From a checkpoint of a small transformer trained on Wikipedia: width 128, 174M tokens.
Each number is 128 + 32 x the weight over its row's rms, rounded and kept within 0 to 255. Layers, rows and columns count from 0. Numbers have three digits each. The size before them is the row's rms in percent of the matrix's.

# layer 10 attention key, 64x128, rms 0.0983, rows 41-63, columns 0-63
104:177154176127155166179106189088192122173102123130131058082139101056115135104107109057074123113129065115172170121128159147137193139121127106137132174139082136117117157148131120073177095154157119
110:081112168152095123107060124048152149136116120112124115190108163160151180107093091074141132100139163149139072176053132146121153105124119155144112180138122107153057106178163116107098169128164157
111:132121156060101114147107137113061142144164124055105119110143174074200119096121112117106125141153142069098151155100121138167127102163133158148101131136150135092208049120129160128181191177102151
107:101087113074100179161073136157118091088083143154108117075092093061143153077183130152108142128143183173092141084115077082095124153135103091150146150135145147116132145126178136119164132130123133
109:135073186133067085132148112130175061089127063138089098114132113099149140131141123065184170149192109171181134148140132078134108112116128102101126094124137126140142148136096147079130171115083090
097:081134148094096157130124149143202135124172078073146167162190137179153108179142137157165133099098174121053107173148130140153113060128123112089138114118096141139099124120090085129088132127113096
101:150147090203168138131145154178085123185164119134166041157121115182147189113193138085091124158109133103150092147127092163090147120130107138139078116161138150124134180078096159159129147166135096
082:119121165135186156089101154098086176159100139095128120120170196132139113096143144140129111161075180097145134151195121157157138104179147111131075118099121069140158073130137161139142111080091074
091:115172112128126134155076114128180098136134126158107102180126121135177103100161106107131168101154075181115061097113115132134157121087169097111092118180103128116157226117136142070076130092099105
083:168142063125131121164194139140110104120126146119140122154182144093139115146077125120103120131148136125091150089100167136061126048100097083145162186118162171140128104093140069194166149148115127
099:143112076067131129103146095124132086099149147189078134097119100123129212079112129142167138115120174090124135132105128082164085104206123157083069118141081132112134131119110140056108137135107131
091:134041121110127131160090172153150110080163052157144109126075078170126157116153117108101221125158106200115140182115129106129100117052146108127162157174109128168071098172121105072121114077148181
109:182084149096189123066163119154084080141114160124155114108126119106135132112137154127119081122101089085142136071118115065114114139136048045140116123093100114166088142097148136127086149125099128
098:088149135145160129149146165088045087163130139120103120130163077194139140098092127171094120137130109140122142080091146103130173101133121119141155095101164121151139168090134099062125091127077139
093:173119137086077175172172163147129069142156151082156114076099173114119182141119127124144132084136160100070145146111144147049176183093135103122132124139168135216124108101091113129096154181201121
118:090115106141125175171118092129172213159143160167091096147145133096137124099070089181123151129122127127123097115131178184118093101128171160109190184148128112118160097140149139186164017133110109
118:110135143140117140150164175120083115174080106055126172129131147119107117111116163110118162154187152136129124183098136157175072162127154145163193150198164111100168106130118191153143151106124083
107:109091119120093112139182106093205132075137148144135145138105116161153067098164084185094095148156130164122144122168166157143104149096146131124152153154061135084057131063191128186086150132153174
113:148100104121100109083222102146096172153106160126151158090132135156095115136137170118110125077107163170108098113113176135098103126174179154138224079130096081108173095181144105126128175119094112
113:065154098159113098150106136098141070091090129108114050121149119077147155132149115088090043154132164131181128078146115084143116111095125137161118141046121101167136096108050144081097133111078146
105:164147098179146096108140144126135144103110130140118117064145132229128106073114127155115153153119066103147136186108099140108159082141097116061151131076145140173108095147098107161133125140207130
111:074148091146167089113129166048125179154090154134128148122125175082114149123129127139152054134108069129130164131085086124086137103114153117117104209173074170107087170150092145120141060140067097
113:099148162144144125100113162117146110149150124128156123141073060078138107138127126157130145152156152104114130074077124109139100137218067149139146182025116099165115161122170105086139067133118154
# layer 10 attention query, 128x128, rms 0.0954, rows 74-95,106-127, columns 0-63
102:094128117103121164082170124146110150117200105104140149071166187093102071197124104170115114134103152110182144091142123120128158119186120135188165027176106118059137139079135119110137097139125126
116:140090086147193124141132138156110135093160178127165098141154085130176128149107126159191097150122112132181149087100155148154056093159117137147115102184184088133136117099143137076150102168110106
097:131128103119146097173149125114118066133104118123132112176163117134156143129077114051164127124102108126160158062165112114127137119131151118083128072108120092144122089152091098153082126074131153
105:126151146115185129101140121152107066131149133122101118114118142129079121114099156097124154151090099112129107145117120167112076087101115090066180041112102083058156089106071107105200098130108078
110:092114143124153116134119203095172141135058136155111137084145139072170184119106154163110163115099114129107104121141054161125168142135093134099128111134123156095091137172177177125150133133131150
102:160121143117166133158101127102087089143090100134174110085169157105204148155133154090096152111142145099118116137155096151149132109098111152140155177090110148122124137155149103033121062104109187
106:131122117153146162111134103077075200140131129129114169157116084082158167177087093134134206129096109129106143150113113148069115124144087131118117080116083135072162158091117124117056109147172144
098:128173146152130149119174170138182164121120149075108104168179095175159117178155159183153126149092159131146146163112132161134105145129096044158108116097163092104054057148113170135085097150125113
113:161143113136071110085149174082149078146150178146159129074163120139125176127121091150095180120191124101115105132136110174197117152102083172171095124125125105147167148098056170122139113123154085
093:113163156134082130152150098075100167136096162154176108160113126116095122160085122102173160165125107149121133073109096097091151117100159139089153042146106102144159055108134135158200114100143130
095:134176103121109100168098083072163149098148139123100095130144143144094071108094141080066115103162103148101143149062176115010155108204180118117102114081094137088136130130151110149148199121111122
091:152180123134134136157153113126148136146117179056096105190137151093166109155094095151114176093126111117102116096158150122160143104148136152125188131169063180168115141176119143196101140085109114
094:111055137166113119161085156124136091121144171101079149122215150147136152046141144134146171155119154106101169099124108136127124126139144093139151154142144130151111127174158097077076141191088114
091:092136197126143122085112140176159078129139121118124111101127078085152155160129187161154122136107177166145089184132132147139099071115128136147136166107184178114119125206107118087128111173111129
093:118135192127104172156122131140123159145105090177116179213089142085113139112131136130145145078145161137133133198129164160143155116102124167087099055091117120122177058143036105177144092099101112
103:111039129153087161114095110110122066219178109131159090136158114139102144146138108119165073142084106151115121121109128123145126128097142102161148120076188149109128165127106115143149098122167123
089:097148161135127135071138154144064087086088196073121136115112165167162089118053145120116131139127131068125089102095120153158158191139122171155197129128126080139159114102142100149144167102144159
089:141154121115137109093156092183166114137157145137158130115165096054121171163100139173126090146062094054130121127087137133109148128144134140084025096133176150139066086148131199150066082123142162
107:128112109162165104124087095135153079121123148102070117135174154148097212126117084117106114118124167181106184190133124132124129113103127068120135074138113102091090102228111168123090154137087128
106:041119124162144197113154141154084189166130144123106123133132102035131118209149053111151121163089147151109144128077174141124106083084124120145162089097159166095148122086128154165183130166178113
103:105101145171128105153126120172133137117100141135083172135087123125118123119102198122158107158142147141132148119119117089142177096151138097129130113196130113155135107144135099120098138086135157
103:148133133121095135132157164121110173115137198131134134124115088131107123177116154165164142125144155089111089117081162144128102115181118131135077174117153173057130115100068168184123113096186113
107:155093113096104113150132155127139181144102136112123091167176130111109114139092120091139141075166062146126115116138124157127137125130133139076149153096121219145090129102089131146103174110146123
094:204087095126131118137135141137182129132088151157110127116117091118116116189142113094074146096119091145151116124103142114116116127085101136131104188175131187151111105081093121175106136125168155
112:104145163072206068127120092136110089110170125096128180129117119113084095169082084106158117087180114127139097172125114152133169149131101120148131196146043181210071129135141141164084172116131112
112:122177150124141132118093091129057133120194108110096109110103147093109130084143056115108103133143101109140169166098128107145137094160149147125129181133061108090178145155148113102111120096095170
093:136134075144164159079127154072185086134110064150119106121097127096167143145125110110127131145132086137123101052164071118111178151153124162104173113126111174144140087077139148124095189109193131
116:135145131088078079136151117134097100163058072145142126070134106089081126104169139126054150084151139133115166145071129127099132175110143119089116190115043160158118181183094136103091137151103145
079:150097134128122115086156188144076135153153142138147128167109090101139137142191154168163168121145120156154148066103145096134093108155095144121163182075157125157155135125139150158127098083171127
061:184100166165155131122122159137175125162123098196162125106081154135121178179137119106183024199118136185148173111103145096084096086154101179122129149143124173166152190126080108147116150173118091
067:135091148082114115127111057065169092154172151102105110141083132169121186105134135144138111132158124211096123230129105147103093080105102125165090083118107095100117121096126115091183169141101139
057:088167058111102136122134123110129108154120090136166119155108105146107123079103136132127148182168126062168154106122123095047135151152140147156129135173077139171099101087139091112112151115112102
073:075176081141108110112141101107088098113096127096142102157178151108166087073083169101092124102181128096127180098139111132097115135213130157112109133170081118073188095103145137155138085113138109
081:132145115155167143124121111115136150098081125102146120154127116106201118105131156156123097204150092150120168097159144083082141128164110185175157108216128076069133154119162112137129115165126127
084:176061154128091169132149164155140121149137108134178152128125116046087122125174187173160073108083117153107154106140175128146107130086132143069101072092163175023121157118126199137196134138136162
096:111115112133057159161097164126142202148150142180103108149135147115205104160101116191128136191149117172136191166135146130126160118127137134123186149090206128121142115180144124154150119138147160
088:106094212162076167121186145183128149147074140137153137155140168126132126092150086132198073109078176106154118131131150142128146113113164174082116080107152161102167098116112106175145026103130135
131:136124134151118128141112189148127193128173075131155111117074111053089131137131187137137099107108158152152136126098136099110156118124139159160142109099153072139085167119099132188123142079132177
124:132174097143132159140131198150158161114145198120169125123090143135145131137153129136126119147105089126184143090189159137155164081158111109106131082131118136108136162072123108145185190070128208
137:131083162108100139087110180133104175132119142192116143122089131177149099100143104177174166139102102096170099133138117124133129110094185128162113104119136098122147111127157050120077113131120226
119:128078133171121138164120051134112103085118170111091077123150134102117146124123148108110106127149160163113156100135101131105122155078117109075076121129118117214122156174123166074136082148103040
107:100154119175115147095116112091140186127084136123099092170101118179137131103137065139097158101153103078067114148146130161147139116146144107131096140118133137122138097103152124102136134191155057
127:160118161110117091142157123155067141140082052098122135143164082102113093120157125118135154094109177150108127168130120114115176107105183137117111106083107171171184092185144133122080123145142047
115:152102116147118141102138153138119184124144103136107123104129126133160105171145161102145148162119148153133141107071059129156079153152130179133149135150160120123158090139090113101074144178091088
# layer 10 attention value, 64x128, rms 0.107, rows 32-63, columns 0-63
101:160134157107145077114076086178138157141165134129070154118072169088164136155100161150134159130098118066158118130068081138077199083119170114226100110122114188117121087163181119114092111107098118
089:112143100168138064150130112126099119109212149130139115124156165128141157136123125121131154172174115172084132150101070136141085139153115131117147045079117142127111022100179141138153081160125032
096:095139104111138069071109082068133157144164102122136199108140155106125181057149128171104097151126147195097107142081134163135116100134092129123164146139136130100106150121112109120081111139163125
098:144107123150124095092111125141162123082115058184133144150089179117184108140073134116100128153134141175161156088197081110137124127119078110141186144088129145106213151129101077109115165137204059
108:075129129140046164132106167118190152136105144143169097139136105107067171127135154136120148101148159092127050147077105100090138167182147124157112137158149116175159088134079117169130169077176077
105:112121120131101125175148180109212129105130129170143088176113165115159158111118193096118125125140090128172107155154211134168088141106189145150167150108111180107117159158068158147145168099100064
101:174097196069113121138119093104145118114126105150083165172174134107111133185152147200152145141136052104093110203092096131152112124142141143154147089103176177127151162143093162130136125142098127
109:147149162132075165111129113121111139143137071144133080139137170133110138049169138152114145180115110105155110145111125180149143144110110144144191090139141116074177106116117116133137082204133115
092:103224127141151155089082133141106143077136185162069120124146113082156121157108029105159168098064128124124134082093137108113124113111170050086139075091154080168083127092117137132112146088192163
087:151110122163139111108146156127088102165178167095131148112114174138124066153105137129108181176149067131155137136153160140143126114039106103095081108131176085048101144095085168149116158168137133
101:113107168141140124075179106141089117201139134119158136166162122130123069155156146175170162093131064177132130164181117070106099104099075155145112168158099115119118119174190121099117128087134134
104:074115162080112177169096135167114091126055109161109148116126118108127135207099074142114147105111110133088143109171108112137207115200093118149040121140097153176152151173200168180105116163107128
109:105128129124076122177097155056102183164155133187133139127115064097105118111164160134130145062109131141138147117098047158116202173113151085131128133196105147145140153099178093143156092172130113
103:137121140069178159161114101133073117139177119080086118133160093074110103152112064217145156169124179151203175148140148094151133162161129095160132128143099123149147111078116078118169105141112111
104:121156179154184153094167115156125155130158130131119133148126125121105131087087135119143125143082041104176052156136143163082103103106125102160107145080123182123178153123121097114084101119135117
100:129176114100109160134064123141174121193124137161202117129162211168108090095130166138169131113107142115150095136126125135130154161163134140121115173121092148138169148104090120147116124213157113
102:139122103159172116106083131112141110129190073155128157086092120097140087176088175155119131137058104147153098142141134123075084153149129197106124113166114110140152123135120131154094120101090108
101:107047099076180096050113098102178151119073169190132151125121122164144121094104087143106147147122056093154121174167151117115126110108158151118112179111128095157104139089096130145155076073148142
101:136124157153097154138112138084105181138133109090113162114174135087110122114106119148102165134138134146138101085166145097110108142184115139205136102165120098053128185112216181145101106119120097
105:152088134095125153114087194115121134150144074110152167140180145100093125112205132172108123062163177094134144182123109092118127083113137077101074094130160123126124092141128086128062123127121119
101:128104068125171068118196140152136144102112088160097160117196146131114107150146155135166061090102115129151140088041128058090131154076120137110138094134088170084117143123123174158127103160138146
106:115099132135170123204125080139134121137133140118148139155087114103062178163126091108152141168132162121087108153089115089110123026174154177144126126087108145125104138183160123131122089127127076
096:126167127180106102131122091181049130135119153095185110107132107055133106193162142144095137082129161145083137173150113111099089139138153095121102140176171165125134153171148130147107127136127153
104:096160095172101094144148116138062175084108138100086129109081161176083091137157181127100106140109158170116068162207136119121137157147092089084167163101134153138078126082143132130126146166150123
099:122140081120164135170155169143116128138119041107154099107137096091094104159108118128104142172095124104097156120194105145095107161114058071124047073135206133139103113124134123168136111156170180
099:146149137127161186170130117051168118145121150167103142119165142120116120090101120068112102144180101140150103115135112138197059099125131084129153185123111111137179142146100164144187070128175137
099:158145120106083165104117185141159066095106122129118074148167207167118144125161178170118129135146111091161188163110122139117162105132135102167181081104109142153098117164137129154108138144134174
094:120064105125055045190165133136133071160096117146104137150128165159126159086163144135171062191159085118164133110139169160177128117113095130147131134116142157145077046171106086142121097141127121
094:167086142133078179127157130072162126121153097137092085098139115133085158133179138179155140138155155189112102149141107161148106136096069110128112139189074136166078176129141124119135132109104108
099:171085124193161190137178173098085141118105142160126161072175116144079083095168130130107145120142123161098097133113099105066170138093170200166119118128169205113162131134114113097081169100162175
100:083108091147152132165115095145101191145139184075128087104159157182116100166121136135132164105152173150096096124156100118149122085108132135136068144174121141102153216165167124144155209153098133
105:076093097157138161099105160157104095081146130132128171189123128163160105147106149156072122123124147052107055093088135126145143104082161104158120130086172087114149129175122179107150091063077159
# layer 10 attention output (transposed), 128x128, rms 0.363, rows 64-127, columns 0-63
104:167150138127097082114139136144057166126107115171078130164130145155111150115102076110136151130128093103140144121129109170155113168130106215136139110139111126094115109157094130069142087123087155
100:087112083122104137133110118102102088213141072136082150079080167147107138202088099154110134082159131065135101112076138075130152130120169161188122144151142137112095156090091165199136104090112142
104:126174142130033117136121106175169190164176133090131127105111143090112142141166209128131131067156118154186092148118025170127191121127117121131139140089154144094118129190098127091118144081142106
111:197114158180113151171064165111150130140123121110112116127118152084120195136073122092185146130110181130170110152104115070058112124131126135132157142148136153189114066172144143122141105147114124
128:133134119117135078139154115149115174153163163159171147113132166144091080090145107113174143162147099152137177187140219094146148163181083137053178135124119098139124097157121075118102102083135096
124:106142103123140121173115165166065119109085119150142174098096110135088081151133167083091106104156153132088112152101173149144155147147153093192109133147142137164079091093164129135147122161118126
113:114121126142148111079198114163147103101179080105033082155158090191167114164136139156142142054088101123159177183114125161145136091162121129173115115069124136126130124203113113125128108109132141
113:093120138132107100100165093186127158172116096165112139096122176110105138180146113178137143134104129072122141166148068099082163108142090138110107110081112157161146208198135161153130123176108075
097:108134174146106083122118152082100059135088143129139125126157161076103115130113084166114069128129178143150143117104092195167100109107097072102080198160136172079075137138150141098181160113118149
101:080174164135132095116108139169128109139125182125166081126095095122141085180114079177122079069125206135119111083096071138127161190138144156083122113093133085101133154115105120098049161146129142
092:166107098094176059128151174133142104111068084141168118154107178127139146129109167151125137141110088085140142097123131113106134170108158158102171167121116091124112178132104134111130142186177162
095:083122143141130167120126113080206123117148161129095160098129103162155179109159158168070134108128080102143098207121179148151155174178139093151162103171040167135066172153118127050120117106107146
114:112073125156188167111078145115113181106144132134135164128154130128178150110087100145116198128099092121112142118197162111107147064097117166100107116192140158092155097184084094157117090078111128
102:075112117130190151135130101176147071077107148156108139095147140131082172149148112137105132096161157120142087094123070117143123101188140134115141120117120150136118157094109158145058089141207142
105:138174130111088132178086091126124001098119138109112144118237154123137187118119146099102116096129123140149147121172075132086146131097106176080151112177118139136132131173133147116100075145117098
110:093142144166124162177144155150092130163099102124139115090164122135130173079089161128107129106162133097185179129131185112128111110129170145171139081093156133147146086174135154114136099136128074
112:146123147066208117116159102143079158136137061113157091149087131095171113165138122142205129112166103074061132099160068170178087124079147170111081095098129093173143114121127110118111151137104166
106:074105104147128077098132156163127101150125063146155148158115121161036177187118103180117113056151132138117097141096148121132182134153108105082117167180103174144156106127129124119138114122135133
114:165131127172119097085096102163164126124127147199141128181169090157148158186146086123129149156159122141118117133097115139126185060159139105084140171151069107159136153222130120109198107135159091
111:082185068089169142100100156121207159130124108173122099124086207121050093111110120134087137132128108107124110133103173130101134116111130182087110126103160152152128111125111177161116183138096129
104:141149147093126175121170162150074172146150096144112146106100130124176144065122069172181065126122120106098073143090148117161141111105133096187114137134130101137117187142103098176184082167100141
111:085132080180148176144178096122057166182157096158139240158199140123099159114107168123108147106135124109128104168103108142112116144138084113146128164124132134039132162062132191127152087109092162
104:102095186163185173105143085117143073127130143148175130118116136084156124176118103137123078108140159093166096125118170142126114098093067193125086096095110153054148174075104128155101141142147165
106:126160134150205130151095131137096138093105041160124115115136135148081106138163104068103091118160130093124086176108115131134114134156143094169152115097092117134053126118174181115165148107176112
111:143130108149174116122137128142126157045158198093102162183142080055154086140081152083095111139166149098136129107127132126120152100150094108123154119163141157190143144035179157180087141125129127
110:174164097135151186099112066098118104108146141204137142130152061079169118171075163104140124131136117121131110156137104075123072084165140090141079085165111131113163135155104100100127045067140114
109:155127132081069158103120135142149135183144093153114180118093180142127097118097165134165125189109127053143190123132106175165087133156085075145162072072067165102128130088117100149091092105126144
105:145084130102087098110177143118102037146147133101114153158153107141169146126132159103185069092166125154115096127081195154074124140161103153124169105084126195111126118115138077124117111102101228
103:133073151150183115107064107141154138069124119134098130120116109102134111110152127109089105211125180077136129104217115105148125179140114150164131165135161116140125117200168201076095139126089151
108:147169075108114198106187166142107152193072128187144175129143132110142154111139143141106124135118135098086139105140073132112179117191144144079095131167140095088089140122087146118151108103119114
102:136128197118125172100164063142140204163118158119095127140151147123124136210098044089093114145150168129113176111194102142142104109108127096155130114135161088141129162117144150164119123144123094
112:166170128211105139083067151108129169101192164164151203184132161133128152138099119151127149127134141124080093111108143150127116072131158131100151122137097100119144126100110107118062107110061153
098:120099085106143153150111094136127110112130096084186160174099105116105147103180157174170104109185102112162135130209176070145141108132170115115159152100164119140154154162119122158136136138113105
091:119101144156116144150161140195136154105154156103169153138165091125090139073177136155168128144070152116155174084127159145128162115140078095063182103124140125154172149157097089094157135147162156
092:149056146126108170124136150119098050119103131145111137122189128153153164123112107203141167140120123045074128101155191082176049130122142122131139120093171139171094135098118148157129040116125171
099:122134117057150145125157166154071176148090092197145099178116093184149131096181166092119138127181103098145163140165134166147123133152150130078119125143132073112144168159182111106105117129096112
098:125106209170086182120125129141119131136123119110105119150142140124082205151129135137141101095107155152075074098122080143148096115066164144154070134147154111129165212103144153156138170181093137
104:121119197132149134102154102086136124112166126182077082131124168122160159139125111089206101171133144130146135100113116131146151105062138206109191164070093142067121111165147155173135162107179171
100:156131146066116205127138163082139102166096103151165138109099179065165138104140157118142116161172136110137113122108105024100124164113107145092133090197126140152143111085156124135113104130166160
108:127156110107168125142108134069172149120152172161105145142144133170107137113112107084149110127146135126165165084104201124133093124133178151184153163093172152094090078104153170155128133113101097
095:155114129079097182144121067150163110121165132170105122128146095146144159103167145080084153133129114110155122123149105083074123149165120143134128119211080158160136101107110088123089149070141195
087:117140125105123139125158168139051097045136101132099155133203125141141120142143174109138144146144152132147166139136136168092131133136106085159153117104170148116141127091215146212151175166174092
098:111112130129085159115177128109112109140109130115104114060139155109127128093132128127152106114119078130062135137049090180071141093124078121075098119119119209131144107128060102150103100134152144
106:182173125141124101136114149162071140101056101076143078160082089113086081140095075135103149133173105133149134098136089138138115181109134167083108162164162106118153154108100079122110124172090101
107:146202119123119084139118069152092130143180103086128096125139116136133097185085117123113119123099153153090094127106103120126072172151076115169127154120146141147088141119119134188075112157135159
104:129157171156082128156052100123139134149166053083203145135146102108162109066114090144152121097101106150137094155143139113076107180111145162118149077138149128083109122133144106161178165116050191
099:178094099130177125113143177102151141114057148159144096144052173086137132153184150122090083115159145139120154103128182118156217150140122131100088147108113104151134129132094138124161106120158192
100:157156126150116113135140124099147106100223132072087091187144156132121101165083064135145149145091102204097079193099124161120110179150105145103129153171121141091085147122121138149127204128140204
100:149120155139045131125087156118153162073059110141143124133161120086071100107128137115074122174178085125136142170120182052122146132203103168131171153175150124189072156113187142064091146132173112
108:151108110144152175136111139018152112098156135135081088163113139093180102081170183112125095202148111117172123117145124117109182111126119126168129189105091122064111131177147167112059132121109148
087:130145166142085148159171100113071173148141170139133150129101127119112045104073143094139146106094146156142148106045136120155124204128098151119157073121164091185152112121127109148113163181101092
095:183075162156125131090137072144073066136091154106150124153100092106161126119103134120181154088089139100094137067153080130113117136140147112140129160219069144084154140075151126088167108132152149
103:139156140135175146226137120128148042166151122132130104143197128099144192119117180143136207119144127152140111144124140187116106107173130135101094100170093142106093116078083155103107104080177180
096:165142195141100168121077175159179103146128125085182069127132089121192117118173139125152103116149127144141151107131120133129160108151111142091133105170135126213156033142134101109130192121129099
106:133138107120103119122096156148122196086097070138141140164130138211096109111101089089141136190111126135099139118148116130169169170164118096129134148085176080187171171109115089095149111165128089
109:106107099106116131145189162135129189212114177138116096145152112140170154148087163137161162160054156158120154139137153150103122111157177104089104058150173077126154093128112089175109116161099086
097:120131174095067155138122161138180118166120124143117066111137167109117102137190153157157138076070123186127123139146112114138104167149184159118171119131127094104104092130072083135093150139121072
108:090102110126119130120148161112163127125143125111093148110105194189143156146157068150092127103123129128077178108112192152097152132124143078084158136136120173087082136054175150106137153189128182
088:089181062142150201146208136102104133104162135138082106116102154108138149115162102073109154041152133170146051091170105117100092127127153163109081179150167139104135108166151137133128155144112148
088:116210118135165123144105136057208207117169229142097146089113098157065142139095103101082196138048119076132168085153135160165101116108137106120112133129074091092121113115112135137117123118155119
098:131135107113156110140145133094108098174165175072154135127119139168128121083114112103172116080048083191096117155103160108090155099090128140100111138123098112087056123084148101194137183129164056
087:120131218154086060111105163144161132130134109129090112139183136155133169138091093129136097141128094150148122137113142103178093116046143206156154094068115085118162181154125115135113129119155062
109:134108050119104106140122145093059145142092082124166120129118064147165147137064173091133135169171111120122156135075165078098118141160136133121133158112109169164098095139143135117163084128134156
109:101093136038138129104101113136167055135127120169058056063126141111133127118159118132189127179133118106181170142185123093158184157088139165155129164052159167142119154143155194155153149148158078
# layer 10 MLP gate, 320x128, rms 0.12, rows 0-16, columns 0-63
102:156159123143162148118130174090173146169120132166084167168129152160123132108148126104128140120106196117134104139098094147096088157153080075151141120111106118093104133173112149068126151169109127
107:147061157187110077147134150099144146166097143121147174069148147072111107127068066151098136093094173122157159098139147157124128114159164135108168178156069084118116185147070116108197159138139101
091:132151149107154131148167066123061156144118131074172084181079124108085087147086154103132118122111145142145145159135091098122139110143126176115094083096117086230122040125133141104086172153151157
100:087178152149172113069136127123073140120135106134079093083174185108146155077154085110130129092090075167130127169203126162117148112137152072138129118143100156115111183122069163148180143152144154
099:104115070109194127138079136101117130183123123148071168096131147176084179138131116112120172108112155080140126172127149132121089057116152111116126148108085117072165152141082151102106124097097171
098:091096162134142066057193198131138103103202083152115209153083111130095095096144164134125171103120064103127134117116128122140102108138160112145126126123173143145108157119124189141110098165138103
105:144205148162200060131157092123095120154160169179077178082144137050074156135138108144122173142134129136175159101140083140091121093153115129130143098105138156064143124109157134125173176127109128
107:153152142126105166141138130144149127129130183141155111099093094104073168169126068113150176166153193095144147132121133151137115101144176122122101119144165150091124146183194192165122173129109123
100:101174164083133121097132146142100080103168116132139086134086113143156133120122071178124137083132130142131182100167133192096159118187109153143111140101150103128164129049137200134126141090131086
095:123111143129139057125127167111130155099119126105133138139115130120060158172196118086125113094148093106176113104093129131131148107136168082072123079101145189160102234160137125158121051124110137
079:173038096088106115132105098082057119136088117060133149152084100114075120148113140164106136152101160113103129135121135052081114124121156163112145135103158095137109115118153110085072108100085065
096:116077146173139127091125160113135136093112169195077112165146160090146165132085115065157113131165174141167093148139185100115127148149212158143141144138075125142125185118154150124080100193154097
103:130179138105099143133063187113087109118168108133125114109075058121125136128120147226121112154124144158162170121084153144240086117109121109180146137134120073114143145117100157152058095111081108
097:103145130116132138154078138122143136137095087156136078099155185098060096216102116119107115086142118103150106159144100109133227170109132172144070138184138138160105092155111130178132080159172114
097:120143184148124137125061137119185111121128154118119149093147090116086171111109166095120119106048142149144130183100126163119122107176164180126134174128168130124175124084138107134131169194102125
089:152072199124143117115087192108055133147107125126134170183133114157174094139142146117116119093136185127156163159120170133110152117084166153158181123162105106124185114107118104109143098158160158
108:131154142133192114165110041128091128148116167147071175111123141070131147178147101147104095097140130141168140146080163116108184133139123079097161099110121125122122135108151063148168167150091124
# layer 10 MLP up, 320x128, rms 0.125, rows 0-16, columns 0-63
104:123143110086143095125114116110104100108047155078141109092116093152161146095101140166143100097117124096109115122143110127102164127148163129127129056054146068158114154119148177130117148117125141
104:160128113124124131112107221145130088124144100097111106143186144114138138087147172188114096190130129117062167175153085171111150112158101164147128131184155141145084151133093199110138166094193122
097:156114122189116164143142140172068139130089178170141110046116132149111143115133096137104148146138169149135127084148086250066145104168180101104138109082108126157205133106090092101144125115107149
106:087171123157123175149114114139151146101144102148130093106126195195117181122159111071129116137103079182159140168167095151066184133128149074128136092091145134132127159090064074141103139149111111
105:107134153158099120121204110110169139196113137068077138151106164104115182089110139113139104150137136082062140118099122162169139114077131115203119137097130074104161164095148106173147129104141138
092:175152065143099193178099134188100095121137121131108115108138164152089139164142112115138062102132156156093109118067123133160182134123095149154162136036180129091127073135133091071085119109125192
108:148140146123106136154113121124161082086141125057108097161130156110117088124112170105041111114072137177152156156119105095147122130182118123158151152186069167129160097102160157135106125127103183
095:129132106184103073149165112105170109147179103137133141162099101145161193060104108202181153114138165168134135074122134106172144139166081167173116149091088109143166116157134107076156060136116120
096:140085178133162091117131192143180090102122139132134173121141183126141129112170111097160079147117133117133073151094195049145130134128144132099162124120129163118123103159112131130107084073122194
096:110109190167181115129115095087127182116096121183097116194155123122098064150144116111118144121160100097153122162050103145109187129125159118161141134119149150115137145128096099132143152166087116
082:169084105126078183152185093149159092150124140107131123106152119189199076169081133085142162119162115062109118113141125120179134141108134096120105164077166089145098108143122107054195106123154072
103:068118069128127097122134131121143112173180114173142102145125202145116141129122130136174100067160134102213081099143125131088159082096098135161163185069146095132109155075122144143148099172088142
105:165134105094140138157152139134150082103108171132096084124157111163100153126173092104153127114084125136130155165136164141205107131136116158129113136094157150077126141192122217142117125104124126
092:099182117089105113090170100092142117131164176121136089119124121133131143080165037175131181147118146127180120160102135069128097110112072160090174173077160159072140194143146119124125090071110135
099:146116177149110100156197074204103123147112091125139105153131125137162073134220118145175145146181131099132184135133157110140129225107139088159154101137110113138148086128144129133146102102115195
101:135105136140133137060057187147141230140059113125087130089149135147177126147112159069119132156115154164113108103121194116151090053142153099160095104124113110133111167117118136104093086101140139
106:080181103121139091124082121169162123058091125111144102129132171131164073100119082113127154095166137127225172192082146105122124123119178091102125136104156104165157177113075177107115153107197173
# layer 10 MLP down (transposed), 320x128, rms 0.113, rows 0-16, columns 0-63
099:115113116095140140105148119101095108146087160169173144178158118085086065104119121119083133135088126101117143150132136236123115101169071195139161160118158155181128087155150064077080098107138080
102:150093083107149107139138122100149069114146136134106178142174129183128106115120160096153163165113032137154157180064072145121070147144167137148128084152113137104167116141086160156127138107094140
091:148165131134130144069096128103135187125149158163153143133126108072122125139146141155099132127079110157095131115163072029099113126123162149112114128136154131138070132199137149142109130088225138
108:181134077094137150147069094130120127080154160140124088139121120160109127118135137134130107105114147079148071114104069113142130149110077165126136128072188107173138115140158138127104143129153117
102:135143100098152081136099098146088102128123101169098167114118129141090075075154176113138163136139159072132168130121065147081118101075112055095174125110160172117180087081162095196085133063125143
099:148122140151095159053104184133188128089189083132123129150140164140046089065165146128130125131130143106149065095149135144149086099151156151118108114090141148098105183137099116108104121131153119
104:125100153176135107085134105145098160129143081127167142109085071129155144136123103096156138110146086142044113103156117118127124167117138146167166140125070121176158126189169160119045113147113156
099:120207124120105171123115065088183111139108148160116122122068162106166064127132124143081113099097099145136068124117173138127121104105124136155160173151126126155167216110098172118117163180099127
100:115143128113074075101105110181067132139155089147127124141136085072138125143194146183088121095089227112187138148173102176126138107136144117168080095106139124151131105127146178118098177059102127
098:126129123132112138133078142156145156202149086142139098176103136167098096132198086126082108128207101101134126098120136129105140095165119084155126086158088124150126172047097140167116143160171126
089:088169151155166053127101142100196067127167134144148148100108120027136168071181103166145097112154079147131117177155120237120101129165154171127176112177105146125156152136104159136147143162120099
095:123105122194051154119210210124151148122116119130167135196140136123123138109126100133134119121139153165105080127113147157097096133105106117082089173107146106110032156111098132131155156095095076
103:121162061147154141115096064089081170106190090067163096124116151130175133138168202098165096094108112093131095107123165132126188170069134068077090088111074102153181091099141139077133149196125131
092:100080158125125072109077106133087094132164151108111114131145109147146112118132140128159099118139184138156160138139137135105126161168148160101124101118204142206208136111113086155098121139080130
097:125117113140094095181109117201189189131123138080101132132183137076101091123110164173152144073115160089153130136114151133146145130131159090099198150106103151114159097135188119195127152176138139
103:132105075095094153092145079153138115224154153123097117096165103150099094137139134113142113154086146155077099100140209089110064130109100058122105140173079113119099102133102123148100147090106125
111:168126151096090142146093079105116092145155122127073114096151128099118163129101171128158138136091167062176100120113134095142130096123176087137110127157143115124129129110117096107130144114131110